config.yaml
n_kv_head: 1
vocab_size: 9349
positions: "rope"
attn_scale: 0.128
bias: "none"
optimizer: "adamw"
beta2: 0.99
batch_tokens: 65536
Each number is 128 + 32 x the weight over its row's rms, rounded and kept within 0 to 255. Layers, rows and columns count from 0. Numbers have three digits each. The size before them is the row's rms in percent of the matrix's.

# layer 4 MLP down (transposed), 1536x384, rms 0.0579, rows 142-167, columns 0-127
100:130176165086131192147143125142150106148052120062147133076153147079076170122141166060129139109084159175139116070118136098114164139171157114164122165154133119119183118077150141100144147102105135101127129137127132139129071136088100108141052126111095101127163139159075097163113155178117107113116130101171146094138155102104096121115107136134110110134157101076145075140164088059151158096148
101:152188147159156067114098161141113117092153158167085191136144126133099210164182130036152139169108144150150118125133123062119137157067159122148093099094130107116190166128130125157153139115152137125156119127032126152131144126134187108187154147177168124128197083143129191080119176101082094116115082168113152174186092104116105089143088120099145137113103161096144088180088160122136201133118
084:155157172206177155172136107164132111208106128126145153118143160152128073149081160072126047187163132105106179131116090137132127124152046160147106113171135143089090162145119102110106129074112061125131116094132138157066140148137116122125137118108113156140117146127154172145141102151160106099155093177146154138139142155114082157141150109148141095090174129140088140088159124063227075177106
105:121122118085101102089146140089123175114128169175135136125077143198123103217119154072146083121105123153185078130169122093105157158115073178096129157121187117123104093171138128153134184163110130099086075188160084120134085129113126099164129111164116104118143141139091081113150144076132145180144111098118115046115111129195167127158098082144141116128150132106133167134117148116191147166196
092:099119143139102161164128179158081087161154179128156147135127127161124215061078109110167136097175099156202107084200144089166124138109120199075108132115138190061135196078130142147105150124056103125119122124158118100095162147122098168182109122125160124147083122106074133137134140114097139087123088136112104128081082131121106098127131070145143124121126084175089137111147134206124098165101
094:108062098165124125147135114153118128110078133223110062096085140112139204138197117158129118182101145154086104105128090123115134138165108156152169145102134125103162105115073103170168150138163128099185176083127151101132155127183093094127105149103121078113132168137129105120122163117065146124152078176174175131147140144104177189141048073150092108174173121093074137113139123134255173158179
121:145144126107114121147144109126115046125105140099142165112166105121209137125128103099174127170137095135189162066161144118141142135146183119137155126112083139085159111133122168125088112158120133114111178115169113125153122160122096140179081215121073114099134074184183131101127125135173124112158118163123157047102134149115122103092117119098118135175181107128061133185097120067208111156105
101:138100138150142119148114147160192100072118159130096095120130165113187076090128078090111123124109185131217167195082109157115129124144086143137139112107106121126108143093152075090136122106095088127155109157091131180120110112153126133128109113127064082137206185104153174170168108170151122109139145207085117101106138108122118040107062207131112171151158068099141154087138139126078082140136
109:176155100182101106090125118123106117130139102098134105070103109138097154100141176120104147099130124174110118107122115159201116163119134152137133122175123125162206085116122121108147123136137143148128115115090118097111150158057134205200104121101154174161148110068112140157092132096096116141107093114114097104090102070128111162119141088094170099130150079115093183083107175123173138082064
104:123155167080090140120145178091145154071120167121075117108125085111160131127153178172200116149135118140180120184059163172138143105178097158121122100150081167127148115170137104135115144118144195145157147061130116139147099180172125145117152078131146098128140131145139156125150089161125113065129127122140123128137067116108080165125112165135077131148145114132144169125180222187113177107189
092:182117139088165116171152132099114128113068118134107064123126141168142133163171056067160144147133101134170149133163156121114095130113182117108055085103135081115134194144150112199065140083144095099046124122145161124113179206063128106141151116145089125096132112078120131193067136135097173106121152116099201137138186112140157161058116180167137118054195081141193139143154063215142159100110
098:140090118120187151113142111131140059102114139133132142106120159101142132121081067135156094143115130156096162173150085175165127129139146127117174119133152162155121196143073115135125132155167128099147125095162152128122143189113166128144212104146105105107124127099065110119115170177094153173173195123125131182122115187119149106162072126105109140145110091129136142111140124186167143153137
100:187079128092134106208113112142146098128090193151139181137170101071146141048151134129173144123064157083146110180152131083118137126101091104084143137167144146093166102161191120048119088158110159129099150153120127154121128183146167168108171159125164085153131154105111119128134146120215097118137109124140143052167084104160136071183145119179111153173138106142109159084172146131134091121142
104:134089098120127121122177128103124100134097144141116146177104202196175134106114097091144116127143149143096100091111135121156167144129148128111130105141143139077059142119128091146145142177096133097127184105090139111136131191169081152139128148112156118127050071122124093121110148102123136123082123129090131110109136103154086137131124135148104123119157103136101156086078097160144184126110
099:096091161085134109150130134088109085152098173111128104125064119158127151117118066108118155093116135135093086135121043090131162116106177155113123121114189160078094173099114118046092161115119082096139106153165129183064093135138133186142096123185087088125159107122153091126175097113137237117070124164153152110093138126097141157139123130155069113130161104139113153170171139129129144111133
099:148108142104081161127166132103139079122140114161184121085116123120168103117083137131161159171108101110109151067126135100165078158149132128179086128101103066174173131114172127160195133097116111136149071125133087098125156074168145076138214120144079089154103135147183169183132164124139151156140134119076109162113122214125125109096136155181148092101135150179157135095109095129152136059113
089:163126138121091162109084087079153109158139151107108189075066150115089145174158162161094076180147127150162143127065157150082127157143079066120136174144134171125160121107131147130166175080122112114140147120111148154161115190148129136085157121108118058166182133139129111140151157067109210139151192134138084091145127162130139159083114108072107122166146076152152128114108120115197131186119
101:042088146162082104165107135122110130076120105123140163172111115156168159137160126102172143107098155110136127129166204136083120158148172114174107209064086131117136079109143164113108133143063132123115134179153085178160166135088128127148132128115100166106116176150101126087088105159093178067120161127098148143127129123150152066113163101152115179116143120075117109153072089075169193163151
094:113111140162140140194121161172078110075104136157121078155107050093069171192100135090148164109129086099118061133092109092112131076121099169106115121098098137138135145131115150185159143163172135173096165130185109045172133116136115131081133109160105171109126094136101105150120106134102147121143118131117184144132094099154142121116133119146146111124136064124179162152107129134197186132175
095:141088145095140101159173145113077162133153163161104126077104066092074092152159131130132142153141152121093157138134129096099128157146128081058128120083127169118154130162122090102136059131087202121159131117114101103090126159091159105168123153116161109146197124159078106155148138075131136179146153128107114127153123129203138131121124134086107117144129103090197127111099141101194157151109
113:075092168127162137121114169133131186087121136119127131111109120102107117127099156162159112090118170138161129098111120118100116094143132096152123132107163184100075045169128134144160127166096153152151127163151116102124113144222127110120141084117101128136126146176157087183118161214122150081103113155068134168167137106165138118155098182125084137126141123082149101130141108174088159092201
099:152136087132121092119135092113108128156147158149124093146161080099134147101169147118153127102151118050139127113130220091149161065159136170154175089146089143111115109158089198130114107126101143161071072106177145108173109137047083168099125155150126105125141084176111137171092148125123099153156189159094146143132118094152182126112153145126118098157127116127135192128040111118147127223096
097:127138155098208166080187041119135132202093103136097161112171098164113170136126106094109104210073064100120066158155094172125144113083129135143137093174077112138125122128068122160130189146139163118098103155128124150096131083189074161088158143137120130126075128154142182185094129074119093100179077103112148153113104093202139127124194135092145146095164135124113179112181147136222140155082
097:109188114196155079059081110133138177156066143116122098139156163202107120197117153143166132159158119166137085095147090122091145078115123096159123118100188153133125132128096136179134147175142150126124109119158136162123139128123170115096074134110167151119096111067161144158082029111145079147061091108097104111162149134114131136130109148121148095143162086179152137137163109160191096124125
124:198144184168122109112156116129111082070133095115054159095119147114151157176132149134070072130161120083182099151147117121131101149139140152188124108086058083136145148153096107144124122103154104173163132105147080166147125113062108118139111134151128112173131152116121112114119130097095182164162173133084145162177094144104114163139145093119196108114111095156156104116143163140169151126118
093:090127167120096146177125110064095095187126109179102092085083128135106128158123093116092129204138109098090095115148077135089075184147107042091134173057126117158147127181099122161119156116105045153129135111134129153124137133142174183118119101168112083144170136155119106114120160145108173072123133094167088137134115130126129134113180128141085115104144108133176141106125193079093194183158
# layer 4 MLP up, 1536x384, rms 0.0641, rows 143-167, columns 0-127
099:101163108169142175139133109081174124131140127099127060068128166155143105145079133150128177099136087116123083155208123102122122142161113132181179131132174145135097178112124092109142158182131111120127156129125088090179158109104173123110095128106180163124089135144145101108146101143058150166167092132083145150165143229112107120117104158170155089119133165072118129059224142125149098168116
091:159076128169115125077119156111161143132140115068152068156126150083123100155133086117118124120127127111133186118192103085120163138106145151140117151134152115089087106099075131095150125206132108138091137148178092151111145107113122123142154102075153164147172003156153118115115132194139201106107116095138097117100195176155137124152117173114100125205143099118181111057183088096109126151150
103:103106114132106131115130180085149108162113106133186126163129119104085072177076112136105136130130137127192107137106097093150108143097160172095146206138114169129104123111168154124051072121157148183167108074180128137139095127087139143085119132088125125094125172169123150081099075067162103143121122131068130059120109179105181113077135151124047135065122158123111129142183107089100140164108
096:108149116159113161037104090113111107148169113092146112134129163142131151145148121160140110132135105137221161141132155156116181100118092103147134105140122114199150106163105071130062111172151142087126149111106133129144095072114146120124077093123123156069192162071158141140080162122068095116162104103159171162111151176129189103049170177108138116164155142116156133054097086134159119146139
102:098156104117098115114115133128175112100141117124084123117193141104087101119080108131151167130138152171143135121165129174135109140175158142115145156099121141143105133071128141118077176174127170097078197157136064182143110157152123138085103092136114145136116166187157194145127098098214099133111169132085090169101119116125135129113159105091171173129119097132111121182184137130125118107122
105:141146173133145121072151166130130086098164087151069125112210125170069139169098141078148139105151090135147134102083134076118098160149165145147182137094152162105067124186123171142146092136144151197173147177117142128156110117098127109133095176126106182099121104128106154078134133112143138123142180120102105174113086145114102105163160154101156103104094177146100120145146116110129116098130
104:132159073153145085110173087117144152151165059127142114081163105155106137127152159124089120197165151129132115130098170137149115080091121115164119123127164125147130154147099116151105142110139140102111144140057153132174125098127117164129099078062151100107103172179186154173126133112134132130112101126115158121074082172089158105069176065125162097107135147118144091128086088099154049168100
101:134128093115109117059158102092110131141112131094162134196140108119126094128072107116126095139143173091171135152092101154119164162130161085066140168140114124208121118072098139097071114126138082139113102147152186116103107093157138150153105098142127123085101129099134185148150134151147102152097154112115104088104119147138148131113169092115090123106129170174147194113133131109161106147132
103:109130158156127110065148174121193124146162159122117172123125102123037115200033103138078137103131078114202153095112147095165124099146120172134114136139114161150108140094050161177114148142204097099080134098153143160118159086137156086067062130106131156112120107110124100176093100122111161155158160134144176110149142149149115152086076178106130141118145128096087130113092115161170090068123
096:140126126092029137097084136132124102143124139173128128151141131158151080145125176137062116094155156145156105166121101152122123145052107146128146157129131134145095148119159162103077153174157128131055120160128120120071141135136109113147160150041136159117177154117127153130124144132143116156081161078127086129172129096184180106156181164074219119039104143080119104120147144148126095104145
105:177165106091086114137127078136144149145081117144171093104205172089082072133074154116147133131143131161183079170148130068109125081113092160138074125085071101124097134158142172135136104178202129168064149130104085126095123065123199135095119156122149125137147151148121156165089070130140162116090097078016120099166173105128115119113117063052169154161166109094135108212148138183132131141086
101:105172096180141124124112132140087123144109087135204141115137144090089141135153120163116172107131174106182152138140127144127081122169137065196160140119196122113128140114077098098144157133143114092129155140146061122174140114150138120097050077127186174158177130133208101133154177137191137156165133131165147123154136174026122120111104142140139113148122127126167178159213172160192123113105
101:096115164135135158129156095104162127126135087117084096133067125188133099154135140159122115081165167114124100080173121162143159134144131103143152103155130189154094109085110152154165149162188108141051171151089071111130192114158196046085123186118108173175159157112136099174107070158173147116092147116116171162123107117155163120069138118164195109075155160187106108104115115086131133117100
105:065147149145157166119095179106154148137132137089147032121097168142100147165110149080109124169171180165117175127145114161160110125094080149193078155121188177148105151096130179092130137150134089119116172110126073122123117137117090149160104137074151150063144146095115110051099099131174109145105127104138123093103112192089122206108125124110194040156098125112142092137200124200114131127111
103:139130166161118148140148123116118110099130101174132156111090094137079045150110115152145113120166147127105142144105162134129153160107104141160157135060114117171110141111108128122112130109133050106126119108131126121184114099127175101163141170095163132141141175172157124137126124150064139162086166127075129132054131147105130124062093165122165127168142129145129124069124112050150088099132
097:071187091136125100139082124152111112141121165155138057139147130043134062112076124199106177100140101113104100171136090139118145100144146144124140129126095164148137141171128131149096111178121081173150205170166147122110125133157165087074109130141067137141104199184167089112143084144146123147218117143096093163139180156117146136065123165116088104109109208143152155095097105078115122103086
101:131161110129060124106174128080140118091113134125165170113166151178162155142137135070187061065207112158171152132046151133112128137104171098105148118077096124156144138121099203097186149163152066164157098123138102172121099118142140125132177128168175162098139105084143178100140138180126111175142146111132139112097122134170135149096139128144109124100117138128151162114149128116144081155084
097:149090132142165182129049134110130098152118155166147114175104137142174104179075132132100125101172113137138121095191092120130121151099097138151079114088201148114074127151129159139134099174167098172118096162121163059146105117142121060143093187109109139122157096129160084123141009167116185174133123120093166098127143137097119149108177109142114127070150166125178136112111096069143104115062
099:136196135154108109123112127095150183129079188137082175162172144147122150159122115090131202149158168131159087142093078135126110152168081152152137179107182176113156120173136186179148153136136189100091122127113110121174163124098153129158160126077110161169104162125091177147069121187133178132102122115060181092138160140120119132122107137129131100110141138182124145179110157154149096152070
114:119135047148116197100111150070125153159138121143137125152156136153119084128123099165157122107130135161158112122127136132129129175109098102148075118112143190163135113144097132134190123194180101226109133176110095123107071103184133122205133151127083130121117117091165108105114103093121130178144166110130176096100127143141157159109149132098121076095118108129134107101192106140146121110091
100:093130096094132164084158082127172180173125141113133114136150157163164131139143122099130135147168080111141079131102105099120125097146129134200127156136148129128134139105110158119123160174130139241139110137126099211124118127114142125144172119138113194147103083115135161083090099140089124172133113152073126162127141141111079203136118160106098116163109100097102117094219148150152126130132
096:122122047139152126069096096109113155141159153168145071117120109047170073168174171105101130104152155123189108163145099121113103061061084120128169137114114127119154150172099134089139102126186190167114137132117059098194155133109125165086068128107187107144161076209168152081084106144075156123083126107146117083106167149162115168139126099062174105131056088110095131177151119134119118160139
092:119188181155096168113101093180144139140136174155118109143141114118153086222109175136138175150163153099153181169132108152124086151115063128134158104087162106184120156145082149116113161115135094091152136128144119188151141122116124077146139119164155175149201141167190180203124145138160118134157161098109149158097173191135145177070134139151132091110083187167085189115190152114150092171128
107:110071083151118110086164122148167113116128126122106119125048102139149170194149148108098133133133143118135125119118074128161201125080133073148086140162100084099148164085042137105095140123126112200143174141102132152150116091116151074154061136125107171176089096124119160099120098113096109151166077136116124088151100150041086100088153118151165087153112171064145129169119132133142123129119
098:176062090161102088092127129124109145121078131130153092093179165162070084155111171113144149055173091128135121107109174170145101079146134183169142120102059141090146164127064129133157143156158138161118172096121141170095096100134121139102146154093140109159157075136159086167113136128137125159132103143129107123106131116144092171175209119112099128117092121119156192114087148174130114108125